python train.py --hidden_size=448 --num_key_value_heads=7 --tie_word_embeddings=false --init_std_down=0.0 --beta1=0.9
Each number is 128 + 32 x the weight over its row's rms, rounded and kept within 0 to 255. Layers, rows and columns count from 0. Numbers have three digits each. The size before them is the row's rms in percent of the matrix's.

# layer 7 attention key, 448x448, rms 0.0362, rows 125-249, columns 0-111
101:089086132128123136075171142187040099165068139157124146170120099121110100112121122139112117093130128170116157108089121136147129141104108150088093159130147107141074231156128112182129164116102103126099093174088137118174117148110061116123096090101144123113139103140139159099134124136136163105145103128138129158109173140083111134163107159087
096:171090114130168112077122115113103168107153092158158132149111196157079123079100114124080115165065138136147118150128187124089128138120170126151127139147099126120124159149148125158108076141116120111167160194122168144129144100154102156150118130119029106119173165153136172107111143130119159114106157094155159145121068086122140108166125111125
098:131129108084162179050164150066070138052117172151120162103138092111145188107112175139129181143105163071148106148080163093104155086201131104126125085155102145157131140163124077151092199121087184120140057158090125122150039127140141072175125122126100138136119111128078130151148165163142152177073065133092131164137159203120187109110157084117
086:112122142112162099170185170073177186197133091114131084116137077186061129006089143120150125135147084135093107111115108118090219109132123139123113193113080116111135133119195118124130152119103075103103103138158113150087133139128092120142130150175107059087117127164161143107173121068119112121159105097127147142147088147143129106069139071138
090:152137091148106108138089160183090068133148124114112205122142084162195090102157134169165141200139143112129140171137112162163085059093148149133099145160147092102130105138102155120137087130119159145117094167128113094194147081095110116138098085153150143187096179165131134162104150151092124152099095136184111146137168184103156146129159175169
089:140083125191076165102115150136131133157110153158114148108141162142199156151135183134087135150196107063149149183166157072098152151116064090140128157090164103086121188094091165109117114123114141128132115131132129116111093158122128145146126160108191152115118162157149175152099141091122101172159177110116129134127114202189100131128129132060
089:117176170090117220132160060051175127084151161133154117114139150141070183137109104091130106145145145167103140113112123085099107159154138159122168140067120131083148117099170098084116149121102051131132138144156147147078137181158081168097128113120097168126215113153132178126107068146161144094129099122130184140108144092178098161127090057133
089:184119082153111158095098132145151129091119128122162143154137145095179138170121103125122094121146171212117172103094095154175107099129118088125118115073146171080219116172136133126117107166123098142108173094106129152130109177099077170168106113161151130145107135136138150153102139060129056087051188104133196155150167107123130076132083128091
098:143130131137151189138167165133131117137161055129154103109152169155121136183097089118129050144103169139112092073168147097146113194122145142137085127107114148112149123135130082118132146173110093120162144116152125157117190145186114174090066144106128120122120124084179111154147087125155146138115141150128127147081155115152081130128139215112
094:080123133160145077136127140155159129151076198130107146122132151124087054134182185162110117111131132078072121134110117186168157112150162094154146107044145110122113177178079144148085097156127111109083072097133144073151111026094112103083135136143070174117096167140170080181126131102126178103089107074129109158049106156055146087133149102124
098:107108099115091144141136115125089143129170193105124168108189120116181078039161121122124102079161113117100107135147147101119132158024180140163139147147153147103088111178121157172055152111111125121073118124110152135163053038106209141200071102127094081077095193128131142080088189118111105106118144155156125154117084116115126120170106195130
089:187161116094130141118098161116170136146115171136100120075149144135073099124096107157132110085084102159130194099094203099180171093132149226097156169165118143120124109133150095159164127136116088163149057163090174179138109153168109127112104041125063104076155128202086101038139073154111092107142099174121088120171097113152155134109157147129
094:168158149095109062147070094119093145165083157107061180075101089152123111146145146091121158102175146129056115158136118149110189125094201125120098126101176140110061083115157126083133098101091163127145107129083168099117093127101118116123149174073092132115123155166118083064138104177120131143115095119176134143155104093134175142118121155118
092:128070161166145084153142171158128144138136121118173139106140091104141120114159114126099119184109137167185106133176122150180110123171107206132122134140183126098165067143094138095142137150121103142168135117121164183104128138154183127107123187136114143134199164108084152150105097138160125150179141152111071126129147081110153098157094122132
092:082121172134213142135150119111128164105103154080094148126127187125162167124099177140097159143163166159139128130112127139173099095131132128156093110098172209160127119118109078122147120147142147113166126113131158125126095165107132095143157130142106134148101078095100135123174084100116157124177078172130147128151119163139114161180113108121
102:145109119144105110123099119174127195112087127105114155136133063095137145122119153143124093154088104085146114179126089133082135166102138167135117131154122132061129121112124129154176116166149174117091081131131139140112033113116140117097154122156089080142061148107123135149108133149073155064107137087136121114168112072135140149184088136087
098:124085125132110166111081160147094172099082162112133164152116126159164113166111157117186159185120119129194083116086123157117167109141143125111130122096080178117131112121185119119134131084096131132149126091102149145075164163092107194099115123141123141157119143138138136142081090103102139091144154139140077178113168094144107112127122082112
107:161149149107080133119142098179095145133082164109099117096115132077186106065136122077109155078211135136141139181170093159126123123149144112142131135133114129136122144112156098192091077146174129112176130126111135128185119148055118115117176090067097033169153152130072148117133133109085132092128087145086104130124132124158146154175133157131
092:091241138132136129169104120113131102145161100161049150123143165121139153127130107106162162155155169099113137109117140132102190165135121105119137110122110092158119172203138177115131153117088138083150159128135101147123174122155196078087122162124145094082163124071158075159150143132124199090072134027133100108118170100134071172130087149164
084:106138192154099110115089104115164133113077087164136141111106162121151093140151057145092113153093136183117157089095084096128105110140101123183115178125111126143114095171150119146052157176120127245125166146046157145137138042130154096060173130100133203133096120092068132101166113126137104159150164164143174104102137151100131103155092091126
091:125070127096117138130207180113167186192093130142139140139158146178146123106137137139169109151206161163075090152107145102176138151151142148133088138132113141147113177090150167134118132108099071110146138158146172079115077146149110105202158086227098077151119166204188117104098173105162125166161175170157090186162149143126084163139110181158
107:111114154137124115102136160144178162131138135116089100130080124185018104113174143126140133123125194102169125080128094089085201184094172099133132131096148137133096131155093148115186148128086194133103157092130038133142148055094171083128182090174120150165097145144129152141151083179094167160112112160087115191116132142187086104139123203132
097:143081145145095104067131103134107073086087094159133149140155112103130189119114132100095126154132126100137085163133109140161086115105131119145107188143094122150012156179121140131075098060116132100120119112151088105084154124107166085090110150149112088127114154188116151129171087151144110175126186142131136099138173115052137178156098121100
095:114137104108134154143056108148116141181156145171138119143114186160083086150142129105122059092138123108152105148120131144153168077237183083138139140142107125116129102101093177144174125099104115106201097135177080172067124159154165168154106125096124141155123151147162167133086055066155160122109154137063142147107137099106127153089054097152
102:165107131121159176131113139129116139132146115114119180132117145141055078114184123138112090147157111189071125113120088119115091113099106181115161173081112130127101156165088115156149140112138117154098190116132088048145104114153148174172032147107130053138089133181115086121173093128116147168082176217141065160128134128123201129077168150122
101:083138120138134142118155113139114109163138100112175134175138090136142101095134169172158107179134157148136099126187208112170161060117099177072096126077150100112174137125128151123072161103191129116121157145122110096177142157175134127110121165122135143123204109106124118144109106125099084137115145147105167110130145119163093155134134101136
106:194065109184108147112091081128108108141114146172060086123114154096153088092143084167106197120149140145109130143115114128124095185053179116133110164132117112112084082146148050103136066146151084156125140118143132080110101065121125125173166106167135129154091153182105087102130150143128062107102184103137166106160117157173145199124142139094
102:137169144133105135138108128114135120083072164088130185060160123170133108131122107062120226108143130121120171142127082077133093142111140111093149173125074166120065090126120092167166170147144138121141074174083190104093169192113098160160129162137151161142101165080167146190113102138114128119095112163083090134133144202137108161125164105105
106:138144096128128111162118122099156119131169061058118127116078095146095097129121062121107074182141141126156177145149082118137100076161201050135140126127165131141062101175166118092162101174191130126137135143120115122099183108153181091171164115082116090193104113163149110155161110128086118122101100073196128156132090126114140132113127135082
100:031107178145133089112151112171135136154139079109132116144114146180070109085202133092096140099135088143093096102169066137153144099107130088137109115184177122128183150109170123120169138192172142058128108120141088125148160159120135111139069099130124146134106097145132152136166166170150143156092132100076114126108153171164100134171182105087
109:095162101094114111154176119067163086153132148124118174125151119172144113115095046108143130132152161198149168135098098154140106121079145126086183123166071132116135130157161121138125129111150134071114195113144139099080194126162129157101135152096133129150141129140075067103168133136103133121124159166131158136123115131191094095177164153130
102:149135071116174129121067148150118169120139094176121090166130144140158099112132200073166135119089131123141183178095120149112147112173120075177152137110119169130152113164098120097090153117124124141109140139154086151189147150130100168105172163128098166114141149093125160028106136102114115170133134137153174049150177143145104135105138116097
104:188145141153140175085130136141143094134139059077154125116116136120106141162157183082109141168070122126110086199192144096114106067151079040161088148130214145148136140110215127133151112089099090103073114107187104152097156133109126134112164129121094082114131071176163135144114119107122105089197099115105128116157140138119116090177069181150
100:193169118109177145156129161084098117080116107136090083110064152175081124159077155100149126163121138089155162176099159111177091141202143167138111130136127151100096121130146115145097107079090166158091134150132137156140162141117154132129128105130127174202156102137108126106091132200142117141111059146126117089104117089092127140160126118097
102:119114112128154166130075129155075156100106088108074121081063179160165095171095121161189108146153194091106181124124151179124128036155131113137130163106114133138144145163154037132148128066128118149075121143092130095119183118103146161189115119118174101189147135131083086158148120153155136091122138151108124081137127199110128114126128121134
106:160117134136084113172125131158128162166145115126079185160121121101089123121077113146185104089120081141066163082116119136197104158124137116147097197152152131135138149157130091094120078126176191139128170117091100074125106113144122124116127130163154124112092167166130112111136138096085132184094140131134128092115100117139111122176133143142
105:076131174154118098104133102129123134129162126118117166120134173156158152117153188091148095111114116156100134082097143112130112152140084100152173162180163129207093187121071096081105162108169042132084127183106148181149108084112112141177089122088094176110116139117145170116158135070170119121119188203100162106093118116124101154082121083154
101:141088087119119167067096123121163141130095116125121091118127188174086135149103172121081148136123195159117134133141111106134095126148155133173117126097083114115117128179093137076110175092178147022097113098172148143165089131123128207086112060129119153188138104146094173078118162127127106126117103102142174152061100103136149113117169124098
103:152140128095129157141163144118119159156064165158173158082126137161090122090145125106089131149142097104118124137048048123147093216095135128169114155105082135131147156118163072115100125198127103142141072160115137123109133086168056170136187108159124137092113149140124106124081100129112123132149171109132088084147095145117117141123165170058
103:163123121156075118160111148137063059159197125113077164166109132169144152151162098133094099104163147102089092103110099124130181101093182139091100124079108090164151123104127168070090144121154136134163123101179082139153133181114170089143182147065144102138163146134103123122102138145085119151169091082088157146079094110151145146122087121152
105:154123208181107079110092138101129162152135116195154086112143069115128172102091073177152123144176193148154107135164092150158116158121121078123149154133117164121116152117158162123157126084053143104122167068181124157133131121101215127120119096175144060139140109113144183119114085133144126112156131128104107127129057069135143160132143111159
101:093147153071139099119101092140160144178121103104105123109092120092109138158120134100072086100134196137109099087141133115142147090147136148132082137148081107139156140039167097098044162099164095107132100076085052136181121091113114176092134143169126134137096155100150100108067166141107150125111148142128137145131177158151094144151108167093
108:207170162142147120104152144150151126142114162138139126137074101105150141179150151162166142129176122159126020114152174209156193129118131066129128163165141181112082127142170120093113086138127176089151095135155139160109114152144084119124173130112186116162080138121150111196165111131122188103144061096179105177101099126081151128106160153157
106:167155081133139151100154146171170135160149150134134118137149131088145181126153197129113153112115124156104080151152090136103141092158126115144120205076170110163155124100148155084115146119091089204142151138158089097139142116132161181132100194071127134157138101191159158128165067129119159088135141119156098121107142148136096145170110172133
105:193177091112091158098104075180126113168102205163143147142049187135141114127129178159147121108126098120133193097078111098095131186122139100109168107099167116149162129156121113128094088111152147106112151106119145115104124075150064124175081176123138089162115134110161108141124193082070166133139158100137143099104136097179120093057110081105
101:162068198175119107139204164158069131145120114145127144120119116146100095057168176125154168165131114134082073128159135186134140136079105127137127173159111106123089177073145116169103120141184116146096157125143175136099083153104160081202079132143092159077124151083168153125142158145151125092136150128140135183125178083100144151234120132168
094:061111109129130111133165139138141051157167090077149123139129159130059132084141100130108086137091127125075165125099141115124159190094131150118155095156101096135099096141087156127115105108162189110169090122146038120098188124113109151109123109136104056075174183114190137109181103128092138065110148094182144087119185064161139112139093090145
106:083157139161148078183104133136151172091184159115171134179107101133138134139129130130165159102105132076101116201149145103132120152125140124143163144072103074131114155152166121102131100182142137132131098157052104121138103159152173105139114113158111155096139174082141158111131101160097110138150146148115092070134097126157129156000063141097
101:077135122079102113137097127134097116126090188121126107170125049131155153093144120132117122172070107147175081164176125131149132135143113182141095159181095122121136178085095085105163148107076063124144141092178137107152144203140071140152099201150120171155091131087118192143173132140157091121146131071120138162157138079105125090110141116075
101:145072109111081202148102115145181061074069178045110104117132130120147108057082135144169156125117125142111080164166145179176083124077141162156125142126174114107133136191130123139124185140139098105137146140094129154166064034140112110132144087100143119170096184033064099116098212136097112060118155109120083133151144162117109089110077080143
103:168102078124105121154159080115110125166093102168089149069169095217118132116166079122169135088144121100117169075142128155140162148121093093148139061161090106172076175145115144157122181134131133102150121162178172091095152172141138161137137152096136103109195131137078146192094108134140140135098072170105095077176070166090163168103088148182
099:158105118155167072105096104114171144086155131129098114161104144139056133112079072134116113125157118078059142103164076166168164171110138115177135159187108081092135145183065090122163131057073117127087074082113118067109136144096126133097136168115121095151141152175085134096094096125154218105121119103114111209180125064150139137109150156124
099:131172107129135225153075161097133162120111082119167104112075121145096138152071150152107096106106083166116212091130135129144153147126172199121154118117105129122212095102167179080151127098162112177153097121137083141113086057163135188098165162129105083080105078117171131093152173147112099098113117089135159124117171163130134148140125086155
097:161126116136117095132138183120162151073073072117104128131099140107110056144131078153089096173080163083174136150077072175100106176102128157169166158167130120095044126138094104144163145148128127162173092137089156090162114135076123151140137074169180163108172202094080124179124111107152052126068157113156152119145111132133118060070155108100
106:140143122100112117157117104081100115148153146116117118154131154133164125195125091130127112123174143135099097150163109141134182117156147101114124156174133139125104114194123093071113122072149174103145067092119149140157072167145115120156141100120135106136109138110094071115127138085096123159095110153140164130092143107092127104157120131103
100:108151118135138108121153105106108064140087135143089103158129144117110144061100198165136154146129085159108056141151115151161126117106097109129092126096175139117163093162125124109200118156155185177146067142091135148122126151067082148169139134120123129108108121063150156115118144129036149097117178193155121134116143092158119167171147106118
106:100148154135121157124182172112130147141084144112144160150122101126129108105087165133109138145143131109107111139134155071135124152115128112130160120153133137135167136154122142150096143098117161137126149154080118126045112157071128136120124143146117150127097123152154118138144142141153160169153142139130088182160118082206088141100114160124
106:154108092131140120085180102109154095113146135150146065083187142109141116113073144121135239102079145101163173088132127113113107148087108169146107073152129114096165158207099097075087139082185142091133043137159142145145149125085137166125119120080106156147192099086137114133100110139140125106160055090111175113100168126149164088101118045182
106:085202150106110150124150114150160137080115104133128105156095151132131161116137158168129147166088128146176103094130085173085125157058105117096146148194155123159147081091105132125092162126116112140116132150115155147131056115165156103106043137182103102101165123136142106142154157130170131126112055101154163138115159109119158128157136123101
097:102097136152135154143101130113171151106086128129066071093134110166179095159163094153152069127067090195146091206063166111090165084176098138131130116134174160159141176156142099086129132097136129081156184136113171187133135190138097177098116120113108134163146145095153163135118116103131067147186085130169184135150152066130108145094099134198
098:140098150142119138122160067173191127126129125107156117124128085158153136148098131172123096120132117089159070146154131170073161114120132172124144108115078157083146071085081147109148169113130149094170086124112141144152143158180115155131119146103164103097105099138117124152141084133115149136170130153138111109173125147106157124115139068114
104:153168183113076111158113117125114110166103136105096163105109156168048135117051114092140139127118134125171166110136162147105132129095127171145132087112057086150164155127149094124134099153100083127144133107158103145063148166141125155177148128129109160122137076079174159123140189113083157069133116156136096121113127169134127107162074058183
104:138111172145108153122155160124159125074115133066154099105140096076181142181099069096087119121110162094114163162105052136185187071126134182121133054165080085092149107147138116187157062084094111097083060133150108183102123110109173104111157153128136114093153135117132072119159085152083105139136058110106123180124067130186113092103121168140
106:133095098137140089151189130075124090119113126141141171140121130083124133136075160124098188156147138109044196117166105159177121107141110131144144138158130130165152073175101124120106114084165156097125214146142149155153133076119122111103171077152117104123174099144094089107102114132161148124170085148083155154061180179185097143100103125106
102:155139145082114169120153158146103099119133114161121138118174169150085093112115123141113114157167099158087155098129102157172081115159118134160162158074124095097116160130124166108132087097160111100100160110133107100163211100144130135127165178098134142125167176123126122106140064155126070144082122147126150161133046085124186127100149101140
103:101059148145127106076130144157143162075143143074133140133120115095103137143117152111120233106091103081125139097107154195126126118083134132110118092162117147148117151115123136146106114116113145107076119122123104153096061175140186144143126161161199135148189192102131127107105143131155091190142127130108078127091111150117142137120093092080
104:110152114128178145084163056101115163127192169094090138070104132121170126074122137110093119081137135134200126079127130100081151071129083125072114131146153118136189078161080120116069137072127153138120104115159194085152083110054131155148087104143111108138128167129101133102177105146144114062106114059083079147118091167183113119139098107131
075:141144111155134149166130115179132151139087059137139132118138083028086138138114120069124144121169110115092153099166116089126120124127061116116105181111052155122173166116180165110060160188107120106131102108121079124125144136107188091084117116148128145080124138113159171143104111120164133084101107063140086126097114153163107124136143148127
082:153167117145042135126150108106124147150119135163131197122086189141154107109142115098119187114180126118130060119071181207157102138100143101109139120170151124131122114128002142125131128070155166117101173145095154111135147075079133148154144117069159120160091125140109109165126108116153127115130167194129116161087168082139128135121107132126
075:137208105103144099124097162124113151118096153160114138081088125159141176094126172085092146145130143134170105076090096210115095129132084134134135094155071168116087121170146137160086091117137096104095115126128142086100103124137099142154136161115124092102079164166115111113097149097170135066074140111163163132075153121106156140124040181152
075:150158146160142116163084124145116129116122112118078139091129167144137147143115141121175134138110081095165087085080154195163086121113151197092145153148144117172137167147069154173046098155231165128102139142130129128132118050078106128136138149084153107147135142141112094170158102156122117142152116135110116150114078109155090143113098159108
079:111116125118112091116130160165132090125118129106135116140128104074121125124150113127143089154059138190125137089142059058159086113113092161103126121116092188222059139166115165110046217073154129186197117170177141091133135088162105134139118131160144160159120115101134127127170160160104135127141119142112104176098067071173165165136215100152
091:161116146160081084106136163100197087112172089146122170117116122105093142038127079164109152143156136163113097101073150164191087124165150106115184102118152137147052128167148106156113146134201080165126106084128182114107161115137131117135131076074155032179136133157117167181143158085123152114078126139137099142115204132114175152120136139141
084:149194141144091127097159144127147078140134142132139140117117166105141117154169183101098123133156109175115117115120132112153177105136080083109141145083087145117151164084111107144105221082137154193176116098070162113106165100152147101129143167196155162163145117110122091078174138099138140138150149038108124094184152167137113163117130081107
099:098151162108060212090146187144124124073146104133195100164133099079128100151122091180152125145116144144128189112158222099109125141120200085093120145127174137144155125184118073102136206102083159132113091114122140130123164106180118111165144110112132133181177197140112139138190099126163121178155099056154128130087207137130159104138159160114
092:129113057133107119161147170156113172094145091121046162177103137145177149067093143174134096118128142139145083125112101131161107114129114116121171120125121166187082132165126137098138148100147100136150085123160095107107153146125145171162128152117126074136093135044107103170156152172123143136087108103136118147128138142121118175138102169162
094:148137152130155075078095132142139141186124102143120137087060139128110134157114182126105078147182070113123050138094176151176134191102149094135110089117124091143116171112119179172137144143165163076144126124205082133173146132062075132151180118148183077123110076185133070132084141151134136113097069122139077120058154139129125133116165133108
102:162180118154183152146121174100074108160118126099082135097135141090094108067159147165131136121107140138133180103118196123077062125117086154070144129143141124159124135097106090172158155122130095195106105123148129147099139163167114150108082118107165150176117140169118140112092167233162064132188089150159149145064145150156110131127133162171
102:123144161149191097131125089148137106150163178125111186141177113106127111117117162135105139128103139116147151144147199149161131075051099095125115136085124160163137155147177139161096138118100101132192141072126099108126109117140209144139138037125170137139120143115107125124077116125111127184119148052154135123169054079132075184078151175199
092:081158187091145134156104152134111082144149087144126141144118140118100113093138083165103121057115097179115174167182139131101124076077100100031132145172169063090130115149100134168167160108116155103135104144142104175081186139137127157193142167141154114145083115144145143090138148156091134122115163123154120122164137169151052154128145144135
093:143110103150164129132087131153171151116135077119083143152149119129152158101122101099097082110135130075123153085084120147123104133176090087154140130187110082140180165128090084167060130118113094118175093126161076123095106130114174138159123107128093142095117159103100165087172083127138141120094133107114102174153102097149157131141131182084
108:140087153051065218126175143085140082136161110068160086068158087129118143130122102153137146109162113165079152113074165062152134113104179080065066111121180120072182105180107048146137139115094155117169134162110153150098177101144041093121128107116137099158127101147135136139113115124155087133154137142109133095105185118129165055098144060142
089:112085126131091212160143074070140135116114057117152138108155068164087101114150097173092108084095163076151172098094106164159144080193179116063123124106183138067087116227081039167136152114099148150103089140148152109118129144105112078142131130114127133169160175114130121119143157120123160156140090113104077047091056169169159130151119116141
097:134110161116128111147167145103132148193168102150097033104087127128115156174116142139132165133154096175031099079120112160170160116113169110089118173108148091075133071161114143125115078120141163135149142171110132127136140104069097083120088147103072142122143104159197124118098108123091094076078075082134089146097122073097109111128137095119
094:142130117110086137140110048093106124150120163148175112139159102131171134158122121120157122154124144089095040123084167210127066116065134110145190096014152108097132168170142102137110090120147136158172134172143152150145160150114132120145112091132108145124117100148133140163093136164091110185104122074129155147079067105174091117182080116157
102:171148076171157067117114060130165116148108102141089185093154186143151069129069125155128104100148144119175149112086140178170191150110167166188146139092091186102123152094127099140068128177165109159140109124117070136121161073089164115151128125129101123142123101184114164081106128113168159119143156111185132142192137134190122150151144171090
098:122143093131162138027128147114082161132104084080111180123163146144182114072136110142150115133121185108176131137052102106121133115208138164158160136106130124144135194102102183147160156094085170167149111109110023113182133122096127145152159166118151114088143136147110154140117100182148171112160197105212162140215149076135073114167179104149
106:076140123124153121216078091106153164146115145135151075137079091138081157145114182135117090107146104142116115044127160200111170179129116229144124126103146144163144051146145199142134113137092075119134127181101096117154157089121111138139135141072131137175143166132153163171097106158144159095134198177127166150086105041160115070158129167061
105:110101129100141099144153169142132112144067066136121118137148092075132119124145122104176181108114123125086156136149134097120148139081137125054096125135152089048032083120119106116154133117073104144146082141129151118158128138141126130138065089100140168186182128138134158163141198062117117145183103164148102095130114126155136097124170085106
104:164185073069107142130080134130150113136156119158103159135138095148169143177110127117129070111105142178132093104155069104111177054098108169150159118170160119123089145174142104162173173057104126187094116132096082151105178087128165158157076083160131108153121135071109018094134130117106139136141119054083099081146069111132114147128108150122
106:085156201085150130189110185109172096104185143123166110125089165176069111162137134122165148145142181115189129127114150136170170171110171056103117165099079130115168117111096138081113126167172152107149137134151107161045150132116109198130132140160174144142098053107098143170172149153095143126112204117162123165159119192150118135120081144132
103:171094135118133124097173141146091124109167067133140119108127160089168122114131082164150112154152124128132084127114158158140170066118141133165117147157201064114163109101125181102125063112170118112100159158145123143177136140129137141122178085097087148143079133155168085105129122075124143132116128138103108141166130074154151154062137167158
107:108094143136084123105251122131159158126126128137078138096134191117114081070140128145127151108144166112178126149139089099084093130189107115098125089155127107117106109147103114146136079141112164098168090117092081097036100123108075144146165168110115136114160055114167179131154140148171179114123178140177149094175149138133169146156131170155
106:065115161129101171126112102155115127140167133111130096127149221177153104131082109180127094104123091113103121176082196061115138077141105107093226141117176180153150121088092124107163156061138154175111094151083170110127171123125051123175191122123126149146112083156094146083134142188148146145190172176138148106145132148120116126057147111175
100:130189135073099158137162199173121129098141150064165090147153148104172130167077098179127120102159083151093095144150125086157115103172119125110139115128163166110081151076109170152070190123128064101109084189157150145145117169089114134163197149118092106107144167110124132118091110082107100063108100154187158128150127141112175138155062162109
107:086141140111111137128086127095088183132110140123131155126156147092133129137120110123103109161127118139082154077105080145177080181068135098047166093168174092113155106160126097072063125089098068115133140134154129130175100155152082119136132153163125163087110155077131131146129134141116102172120114140099151099095099126147163149144093132148
101:078168083132206119115114148163139155179114131157113124147118072145140132129145174100135136163120071075089114156154141135136162120153122093131102150187130105137154087078134131147144073109142087070155175183119117155133118155132104091153136118141138190138144170165047127121179129140113118139201061094120159106086128117156102128117184172112
102:132097117101147109153039119113183156179063116109151092132108097159125169126142160149148149100121077099156169163126110100153148068161121134108075135166145141107117140152135095106164133115133144128040090121172166147113076161104127128181111150115047075133143170145128130089206112109151131124139073142126154156097178144149110104046087102121
104:129150177107187103110131096102208097135106146140085131169104120157163112124139145120148150154134151117177141138090142089144168193164114165160164155120054120087107153132125132098071100129087129153131112137155135107162063162144149112079106127088144135105177076115104138160128153135169166136067160151123107125129114125109149165133123163080
108:177162115125142171118106148154138132078139131121073163125124164136143122050093039098143113067140202176178190149123106159124150108147086085118154100129140119202136147116160152098093070119091088115150113096079130151139145105066133055156101115134113140064047118142085133191152128123185136125104156127151103163101140150179148096095083129157
107:140166135113133101176185141133174075130103114134166156173151146109131117155132142155112165087072146158066139090125124195072080132134152123143170152144136097146160105058108181160142154130132163143147092105144189149106093121190104126126070225170114094081136130145072127157128157112100067149113160161130180157062184153152126100138089129097
106:112128054157171080157078098119119094111110079053175119110110122037190135141169165079146078032094171115114082143190109137161167039162128101158141124131185158168105137151144112132119082109140145176139118115098196080138107165096089136147190138161118117172175143149140134131161099140072160062152139142116098190069065139115103142120065146135
108:103105070122096128171124112094152117104130130156155131100126193122141160168163099128103130123143142083118128105130155082122169100126132096119190106146152095143153145154143127171092090085093164168140109091107129150126130081090125100135131133122105041088139192099096103102127132148133145128137172131110165121054094149104208132148143076079
109:080171125108113120148162114130119193147151146123129080122147097135166070141169179117123163084174130061162108126116155119152121096160131153163083175185179119141194067171158161122147094143100200169141096110150112103108163152126130145100144116138126066095139157124064131140135126158177132124103175042129154171088114136121098067140112149066
106:086103099098109132124198107110160149126128169151173132126124111171141084208133093106113223110140116114101166062111144109033156203179168079149136074128069186085141079120186084158165146146079120103167107131072173095176076150146121103100096058161102147091135110143098114128145135184125155118126167135153104127094168159069163181145147147089
108:231166151114135151106137112148127159132135137100144125199080119132127057172090170110125121120145178092153090204145088119125101146122115103127121113075118139125153112080124127121143135130133134104140143102102151072095139082106139112069210091070130126120167119094157115089137151147123117097131128143149151102124150115113072123077151093130
103:143165145117122179110076079146095064147133078136134111102112154179158097097102092149146122114166144144136161158169155110102109059081114087070161104150094135191181089141127153089190098124148104159181126123143146145154115040092125119099154127151087096154149153129114177101116171184096109097122108112099092155102156155127139158130142097161
105:090113056163104127089081127096207155206130193121134167140173113120132145164109215080120115129120138112173113083121147130162179126078096187112102137115074082157116142109172143125067147142137141108109122149088140065121121199123139121158098133103098104122085127046110128163169166150145102148085142084081084096124095093114172169125081055134
103:094136148131116118156119128097103167122156150164164099126142166130118183187176168095174151085156093151088061078120079150107118161108141083112134113113120062094047071152103168145133115097107132153145123130152131168133113143126081106110096112084185163128072105140172135116134119168085102104158131102113116120109118145146164148084108112127
108:113137157168175156121100151134211127195143143166085183102138163130111168093104150145160195050093084121123178143127188126151157075098156146127105208156121141105187119104173148106097088161177107093073140139118126113139104114164093059111137161118122108044140180149153149165127175111081125080130108080166168136128066128136111142129170120160
103:108193124148170101071090137147108122129159130158188135137140140101137139169177133115137107122094149174091084130122071175123183173160117174189117138111053173106135116133115181117124126143121110121102081157129142152152084085137179149155130104112125164140127115141155118109193088159115106110181140123077067129158151141119141116104177128108
104:147098085168163154142050150145117146144158154140150126143084190142101150161120171116104099053130103060151166094110204169113073112077119115156078131112105139149099085121092117190148122132120108149109146133123152083131137197094149158132144056091068129136121151151097094136090113158172144119162103172139132144109115157155158180108103135135
103:107121110133150120146113097208139162166118087121079075077046084171118065081144144128121088154082103077055087186158074105178160171153124148157132140114127145144090088147155092102128097171139142134157097081103150109066130173117132104135162122154132101084152180121071059103117087119086143082132121091064166149143122138138134128151099111108
109:133165080118130080133157184111166116063142142135117142157130166131077180163108135131158091121121123176126112059141082102173075216091147088090145122167127142144136158068098046168181135122148099155114098102146146141118113105085095092112052143111141097165149136161106118126175115119119106116000125102128104123052131160139141087154172099162
111:138096089171148146162154117127222102142125168112138115103150174130144133146083078050117083135113201185084131120105077141146133125109134169103098108117108168134114134173175087138119079161139081098167070100140122143212161139130123114154105151091100130088121125082118159124097109151143150137113151081105134137187115167103158104186139109111
107:076143069132112120096127070096143170178111108151098106101117159097144115159152126120123078138157141131152133181087094096176154146204117150143042127124077122119102046115097167065138108109134153095089144168123070117152093139110197140100100165119072163064131071103145144146163145126148152167019159091107115122108111122140099121128120154102
109:147100191133163127170159147100111177160108105144106140164135137141147125178092105145131125130136192066096136121096112094095140062077121046159118118156193141118079112139141150152092112089122179141192184126188092056141167133087137114138131077116164123148099143124172143087124144115168102147175096106104094141100102142113167151087105139106
108:093105214118170131156161162094181145068157122131121167123080150136145115117070144109172106170123093119133153087098144141143130124131144096108163031103092141144072119127088113170106129127079118154073105166103114155077122071149156149103154126121111161166137060108116159125156173147086136097177094177124095117141109150041105155116182131085
108:132182131104167127114128135091113075111138132111132123102113117167149099106144123070084185117114133117112133118145109136095078170158116069147139126150132108154194152119123123141183136153119161190165093129157165137188120082129085100099115140062110156093127134105163164170111148116133100101166174144151155169099102091093090090085058206189
109:114123149090093108095169125111094107081155115168157110072160133102149148172092156131144152189142148130111077116129127126127127170117108192169119091121091116094118132120110130132116202115118113173158126118096118130125127130117165158059171186126153165176099087153149134094094115124160087110138108132090116171124178131116120080142074131099
100:137138125120122170114084136094186056123158175114116096144150076127153147092145170169142108100131162138136146158175153118170117038140115139125198140074165164132109162140092119125116100168134120132091148141101132151128132132095084130125102170158098140113156131216088185138177216140173074164179156202194118130153122195110154202158139102147
101:134129134164159125150091136118121129159075115154062133117131130170166116117081113145138148120192095173083110137070117146182125120165129178105150135170165099148160086118091141130191085133145143116137157064136107168126178153077183148133173174123137142123136107103070154123040107156104128141150089156155117139130145087121128136164082141136
104:135129132144161119115118192189138102137114145145164120120134141135125101089118167128151131131121081156092113062082089167115189125134112116118127072084102121176156145133136164112110128121081124116134150173155075183158163113113142202152167147152156141184129099133209162150117082133112122117130211083132105141077167121132161087092155165152
101:126097126109099139135143088082150177115155098151123098177140162191158145110149095094135172141150131068150078099128083105123070171143122162161122069138084131096100136119149185108135103091090158111123106130135184101100089134140163109118150128153100140112120153107092135132125123158102153154129094135146091097119175163105146133143109115182
105:152079129099160151107123201149124179101149141093082129118127103117129132111102128125151093155105185093178139156154219145107099092150174148097126115120141164155120158133091155135151182146149072124152147136125157149112081070140100137077200061083163118116104158187073116096098147122119128160173112163096102136091167136111155116152100136119